Weights of a small transformer language model.
Training: 160M tokens, 4877 steps.
Each number is 128 + 32 x the weight over the matrix's rms, rounded and kept within 0 to 255. Layers, rows and columns count from 0. Numbers have three digits each.

# layer 4 MLP down, 128x320, rms 0.0707, rows 22-127, columns 64-127
108093099132079112135121125083099058108089122140132153113136119138092108146121134124125133169144140103145112144106120156067158116165162109088087146104131095138118167109119070166190164179166144
143098190171128146112116118153154182115144160121136132117167165137132130171156127122071117070111135137128125135115137170132110127122107144093183113113121106089161109173137110096125120177140109
123121090138121120136108109091088198078126098156175153139116140163133137194145165133117099078155119141096165137125127150086170142142133168144178147190203131165063156124126167108132159105127124
091152111162161141118127145156120132087161150149115144150153119110150027136188171124115115084150122147130126128158148134137163118054064165129156160133097130101160132182121110132173093138134081
144089126063164147165132046148105130074112110076105139156114102169119111098133097199088050137125114158141117124105099118134133134100151177074105114038175158100079167090153182126083117100144128
169134111124145088143062085161139120124107202135178098142149124107121099132163095122095177151121161135105176175108118139168166125109129127070148137142075163156147114118122158105135125117195112
129098109159108065104126107106099118081137123107093090095119127136109133132099121117119072062105116086176112083150136152101088148135115111100071091139149110172084118093158101215149158112161119
161157135140132138143137144152161120143103086139129091148158159120125140143133187107186117141098140119086122110154089157168175092126166135105108120135127076115073123111152155145191124169119088
094133108098081126133080096151157104116127142132112084095131162168164155147152121127146140169169186157100157095144164152131110097133134122118113142135106139100162107162135132119129094156153100
184156106163082174068126127113117119198046146183163180122154126101164112197085098144146177120136178096226128129160141072127159114145126121151111154083160149166094098126180134135133164105183180
172149128085119132075124110180163189147102102124122111100129174143065111091119129149172092054129158176189092112146153078085125076056111181098130146150134073133141129088141084134125118099138170
094181156082130140110095179140152074179087126115124151103101147144108139141122155111156122120127116132204138116094100137180105112168133076128151093102073154078141129134107122093087099061124095
097118196144124135147154133121154146151077124141149153114164154110132150126116149141075062122190116094161154213095107195131152137148148177164095103117118129129118110131139150165171161107153070
090071133095110152112137113120144135153162167130165142102138146113130151166127174053113171085162164123138117076182094127207126093128153158089125123143129144152145096121157149141061124121163087
171128091099096196172112151144173099097195086156160149128123130096137158153147155130088169140120069083130107119097129153181119129110132128128181142134132112177107143168178091151131060148124190
157128176128109130106083153153146143156129155145112139146130120090102108114081155094157061107129183141097147110100130146160107165097088113136098143122144110122140173184084155100158138102088141
164117131175080180159150048133056065103106135165209184169090057192104118153136133127122183126175132129161061149101167107122082061171091043130113123082069112127063183156084069143079137127067163
115149136141137136153086165137167124139103111160095103124107047117158170139141123097138146152120125158129062097132166149101139154151104148162116177143159184098161119145118149099094167207117106
125127130164091156170114128124150144151146059121076094126081096197092147120178136054108128131075119156130120114073088113130149153143191138068200152163156112132174094153181092112158178130162133
112128145134163107105070138154114153175105163152139091097158142166120132162082111009134113137152200078122112117134095194119152145117134149137157064088116132131101038187092103132128111119109139
129122093122141084115007116085157136068084120156108092143091151095117102129152112111131137133071166128094173111155087061122145136177183130148110155196138118108073068116164147090167158074190093
179117115201109141102091069161130135124085111141103081098150064196075092114141111141111120093132125169138077093071097114144100163111122149127136118159100109128160102066154175091117082131122112
140153102094054103124149121107115078140080082121156072072200159124163138091099127140132138116116180093103074057107137160159110082122120115129158160118154140152127157139117112082106100118113204
095082130118170152170095100135130164112160170127126141123150163077043111195148101151123138161185182077132099099198156155097175169110048119114103114110118152140099128140117148154106150048122127
137145140090163196115102143080095128103133161128141114109144129131093108137129117095161079180053081118133144116126091124182173111145104090165146195100150091130075136165102129079125140131128108
138113116112110140148127143172098127117144125140189116098084180132126127106104063116125131101049135076169152167072112128131151098094187098116146105141116098204054156115096130169149114096127145
148094077136171165090160130147143093193196162143137086096090145125153065157125122078113109102098126095049143113147099135134162110102122120111110111085182099140098060175120166108164079166135137
145051162204112136127091069112080114084148077134118155180121125133099065129177152167085141089141176160097168119083103160061070129109154122114152137153156117120109130178088161136131168115188154
130119121125131139103123090117146143114085121131102124110123136103145121133088104112113086144096101128089107135126168158127100093130135156129130082141116092180106078121099148130123139140167181
112102152145177117167157140135065136108141168109094154146081146150125111153106108183228099129156182085165098122168091114070130155122140173150096089108139158139108082144169105140138198099124171
113087122106185144123133125171086109113132146180155057128113199138058131124139175134102156148139155157162112162123137104141120123158130167147149178102141181123152122172087127076095122113128133
092174187127135131097131137176077093124125121115103082118141136056107126138132055061114170128200135102102151147176100111159138179104135123116142117166069120164118086147148117110133148043193139
160130118119120116145108097108174158104140193079145161146172135118076073164102105102126141132071126117120110075111105132093134114151169121115140121146144140137124115124081106097142149151092147
098134099152114101109178120099091106139077180108075105130125118109100123182182148166144148142067088085130096060154158123209138123114163103127112115180058121088116107190080085163175160097100112
097139172096153133089151102122112221170117101135101134142156154135134118051106110126140103088125142132105090114116093166099118146164139155150154133090158195084137136165124166099182106140059150
137140150147108124108077129123128084121161170105104160198124165112095126210137174089174106159120120143143163168146101074143121083125118134114117160142126133166135095144141087150100108135176140
154106147187131177165166117114153213138129104066155138164119126109132164068123159077111105083132077151170113109147121093165131110135139137144145078127118148158116146149119122131143136172079173
077166217159094107072211150153111173117093089136181162072082117105116116138136119109116108166114075091087114161109095075152072155095082172170134112119082134188093133142136116168118139193122101
094101156194145106128093132068184160127131155125115161184126106155123095158145184162127119139105181124113166135142082161068101096142174054121134088140138141111175163165173154150073144173165169
082110090131102124144129181163190083119152125185152154082119187155148101204149148077128165087165143131096109121109127091118140145114103133118109074103080114117156162139145102139188175155131112
169124123090092080160123120097131153153111131111088149120146131110116129133078151195090108152106147140117100112197156174102050107105127090116151146155151175102142190096117115127122136085121145
134116153146102116114107112126128145124094090102124169130109163153095104112125139133080120239121087090158110104137145160097082137151063066139113086147115180145125115159122091156159131166154197
136129072164163145125136141141136159171080130069172212091137180114093121106090187136124092099106135122155175121134126161145154088115179096115103123134090162150115106127106117183089150154110173
072125158055094142160135141123149104158045083101118135104183114151120101087134114054113086140140130073161092133092167123131104121073140086112132186109101138173168123223108092100096181132151089
085128151131099133149150135071078121089149093171132184147135140096125064184123141118066121107130081139094101111146114139141151192085094148107107076205083057090136116164157132155146116193145140
121115143181154113102175077104118169085084146131081128047184043127163149114111118098149139140163091138169139167095147122111065185094132090109118144093191163164165070115135123131170156089112128
170190128136115160138135147105130171100170179135190151086189153123113181166138115158171149120158192171131112110092179157112148102157134119111098056102144157126125109130140179159127094143119158
108085139135112119110135083111145171129089134071080120162135149168114127167093104031134136178117103085150109118099107149085159152125112140116102133078104109193167148108159184140139124114174096
141114124144080129147196100092112165186124132121119093120063056120140201149091099131129174083115128128143066162111105135163123129164133122094139124168190109186136120136179111099114139145139178
121150078133167104146129159209144132148115098118176133151083101150074120152180141130116127097144163105170120100092131103139148090086029160103175142151114140083124113101140093164121123147120154
128075139127154105096120137112133149099109091200156098077114099138077079106130113163139125127185085097152175159162100124163151165075109116145149098144087112172079168113143115160187220121115133
108139168126084129097102187145110134188100156084149117119099161171118065095144112109146139171170138133169117072194160083148112131097128155126132153104116146037140119146151098137088115128110066
163131060148189153103169053127141158098098118048172144092182150048113104097167080145163042165093145121122129132127125148103180208138081130113088122126127125148120176137125180119073212099107174
112114165099138097099106155180161148144097126087076141100168132143157151118157101080086113148135127107167116184159116149145125179083139168122134153123098141153177169145164116156152155088152132
150151141153179099121135115156121123131144141137082138170129097123129099114112149107137098117094067114114110156130130076137038144161119169145199171150098147084135182086144152158150137151223160
171078143167128102130164106122107117139111145105188104134158100126227112069114095181150122134096144129120113084178128123150096097152132064169152184129165152139117165178081139066160146187089123
050136082147137127201089140149134066123091123101100099129108137118130104073149100111134111109154129056152133088117115102144108137158140160131100192111106115123126161162095156111207192089113118
101100091150183142129143163122118108131119164112171140211130141171130124127128140136127072153102142156149122144096180105185137148125126124107096149103085138144119094147182162119149105180086144
100128054124124170138163202180120137097169144170161162162134097153109117146127149120129141158197137130132125141181098110099144142131104129169165123110135122119119139131163079160128133124141197
148125147099077152129133106120076142083105152074099176145112105083132118054110100128143126132112116098199112099096091119076164010113157197166153126118118149176129118154140132137140112103167108
097112133128119157112128114127175108091153119220141089130097191137177148098083106139078130078139097161151152153124175140126142119170157089138110105153075096091122159162144166129138088170189148
192181165105094092121177048138121126164145142140092175117156110172117158144103118108031148137139112136208096099126113114187092125137104160128174127102097141148107099168171098097179135138108124
098145108129151154106168123142138074133167152095149141158127199087123182133139102152097160192114113140142156141140083141075155145099163133181079120129018193145176144171169150092167101148069090
127092131116158119108138137104093123137139111160143180158084144094138153147158086116125165107130180172134108091110166091109141124085153084102104098140135137144153086135096106106128187084129114
129159098081221134187076138130094136134153177118094125085089175130105123160126146155106161144144157114087113114169146099179077151126174061116107083125161168105132112132104097184110099097117177
024050139133086129155129152117088128116145052115156103161143138165062137106148128089163166131146162086166134112095134138159151187181105129129194098221058101165199147121133101111135170091114190
083119095191171084119084150109134128131167165117202206154141102116151115164111132094112152069166173160163202064185164128134160146087149038138138092168124189077153083123127089142142072136204157
114114142115156120185104083140143138166176093064152115109150134148143084122164102130083175093098161170115138129180115074062093100082152125086141100098171174100135169159062138109113157167135118
098117137038172145143095165136175198175105168178154094095179169106094149118153071109142138177127151110108143119131143120141120125163163074116148144138123196090167072145094152094074156149084125
086134097155136103144129127144129093110129094085117151143170119093129077104189098132120083142106154033114034142114131075149165079120113084077114138167089107162100109118137104149192154117092165
145178099115163192120098099137161105102113175158096080082136197102129120168135208146159103161084129109096129189098137154071133124106184097105129108132157133116160109122144135171125112177153140
124134138140152055141124125187112148056097189172164114100142161123172115205136133125083168150115132162117135111187139106099129068129175075086107103135102177126074129103108143097098108131137124
119111115142158104153123102125120183127123132140121170129136097150142130137100102164157123107103171186108142058074082108129122163085103102104177129100143100055188156173095134100120080132080142
112168149132138179139119148170133140155197155119148141120162106127111075154096120125104130183128152165043129113161109161084166149097141136150103088150154151083064092158116185142168102108083143
125104113161121150141139101101145189128137078116085136144137145149106122095186155143154107087194129113160106129118095155105108113131078177184153126111065161102168109122134117102164167121133117
090110133153135085148125123166099098046086076052104130100134132174095117095121148201158140112123159114130051138140081104157157156112091194159162111173177108125082151137115135156167165135136103
103143136201134091151138100145168152156146164121114086108101175156074109188184123174094136112106167114121087124156128102105140067130135116150072132134161087172147096128125131157188093109114148
112120193113128124139110237076097087094145092119082162142174111126098130090131054125171117114162128098124089147157159122098146152161148125124092118156145156092122182079096136153106105141094093
150157073093070178106149090113175135151169122119159155095138120139164102145176153126070151164093161170130134112105119144136167125118118189117107128192149125122143086088074144186132095076155116
145116156155142118140096120098097108158146070142117226137098137108107135111120140118139097125155133102176127141082111152129118122136135130110083170179140123163106148123127093170176187171176096
151084159141129077156127086097091124117095121131102152091167099131092086152075119084131108124082076088131171111165093145146129186131099160114139092171122146094184150125068135140157115109138160
046114132097156210090116091129129075120112116134138132149153142108101109062154135135173125172182126104125068144103166135140153107139162135137122135100112132144103151118142115064155072111120108
110161169175161175160101098140130168138095097111146122119173135104151167126085136155118124125109108190159083097142067150154090137156144103145162110120133123106162092147136121063137158154161146
101112109118133094122102144189127120151104101167114106127062184056137152186123128113120168125186114117120136079162193124127107095128070149129124178187076170165149080090141097191127137148127073
118093094127126196125154117094140116170156151132151171122102126134138158154202169183072134109179119081132096103075183175124103140126112118148206116099105155125123123125063091143103110204109130
152189150101162130179145110163127093169141155124149111163114157176105154135097129149112175138206096148128160106121127067166144084104151146126154195078107135164174112083106122117223074133066131
115139156141137130132117144158164129110130178133116184160154101100206104078162137124132117107116160118155139160108140152141082130046181143107143080084136176140149110059073117114146072166157125
166127146106118117109219126140094113136148113105181144150143085126130166195125150124154131119111121125132086141127176094138155148168182124152144123101099110140136153128133101127150095160094125
141140122126158136146099198127147149096165106119153115105106140145139172141100113124139155144116114103154131053088109143158104154126160163112089196152105093069098119148127117118140159127105108
132142074121174179157110099146170183131150140139140085137144170118141095115163138108058165128152134137172170125109073143149064131150087066090190048121131105107191165146115123065130075113133239
112138115107153157095150153110088070117122089112154136129220154104157131146071115044138133142099124116122121070132184137133090183146183111116101151195083183099131096101103135088191171106098126
127119147083166070081176117129077092156150174126105078132170160113163173142159134097177090134174098075180129106122161095126069099205192107149101137139103087130168141087103103130092081069087082
106178142159101188160137095110181171024094104121144156165115125159148170094151083080166161109142097094139122133080083137115126106170111106090146171155096112172098138130188092160085166147134146
139152079177163117161150132138134152145114144146078179076122134138118151146104093151077124092077140130131107115072096122109181105135089101082164196181097098163156128124082114163131108170135116
163134122162145133113141124159144123089115167108129177179108082156107099098170108178152105106092130138167101137140127160137099154121109164089112131120104095140134172161056064134104104152119091
104088142151141120147125177129100130171125119139072152136170148069126133091111128103106153123095121085124096168130104080110103116127126147136121126114134126138131167090088179142147144145167169
149105116123081155072148154152135133143090118133144093097060184199194177156115207108200187111135081141181081114100089120146127109106129132108144132157145091125117088108111124092109126139175128
082126139127171153141072095103201151103124185145145148178112119083106127101119180165062115119168077093071107177190132132066177139185118182103149108179122146113130144132143167138133124148116090
171091105150115171129184107142132091131090170111225070093163094137200183111127097146109138118110117177127146164083093167127092123135131132085123156108090168107140157162141135030076087113155127
158081130165102089131183114128100161143119115142088097102131130086144146147160099123106085093160127155128115112135111207115124068109139124158204146132138126151169154148107109107158122164144147
138089140131097117071136169162102174180107120117141087155121129172138093095092086073133142167132125134100120090108093116112112152135191199077158104124057111093160099122135078162122144095115094
113100098106111178180154093184091087107154081071148099123100170189100129105140125179064122124149086097107129131124133146147110168155114131183119096143167152105153121132064131118126141125192148
081153104096126133092151147068119120167158108140129116079146105104158146175102092130164137136044125104034139065224126137115152140152206127138081137090161112157170105219104132122119141131146135
171133178115165095190137097106083112111136107125065157165132145126076125134194099186114125158109117071131109081125175117162186182139078136145142148209088070034106082124151054115163180143135135
153108119197104140171117155107180149107112162102175153157097170130127184089082127125059160098146095114130093113162122154146173109132161107178154159128160137127103082151129079109121134120084113
122148105123104133090139188084095122132163126154156128157091127144122113135145151161119110093192127120086120091105103099160123132104147153109164118114155091138099114115128127145157117165114102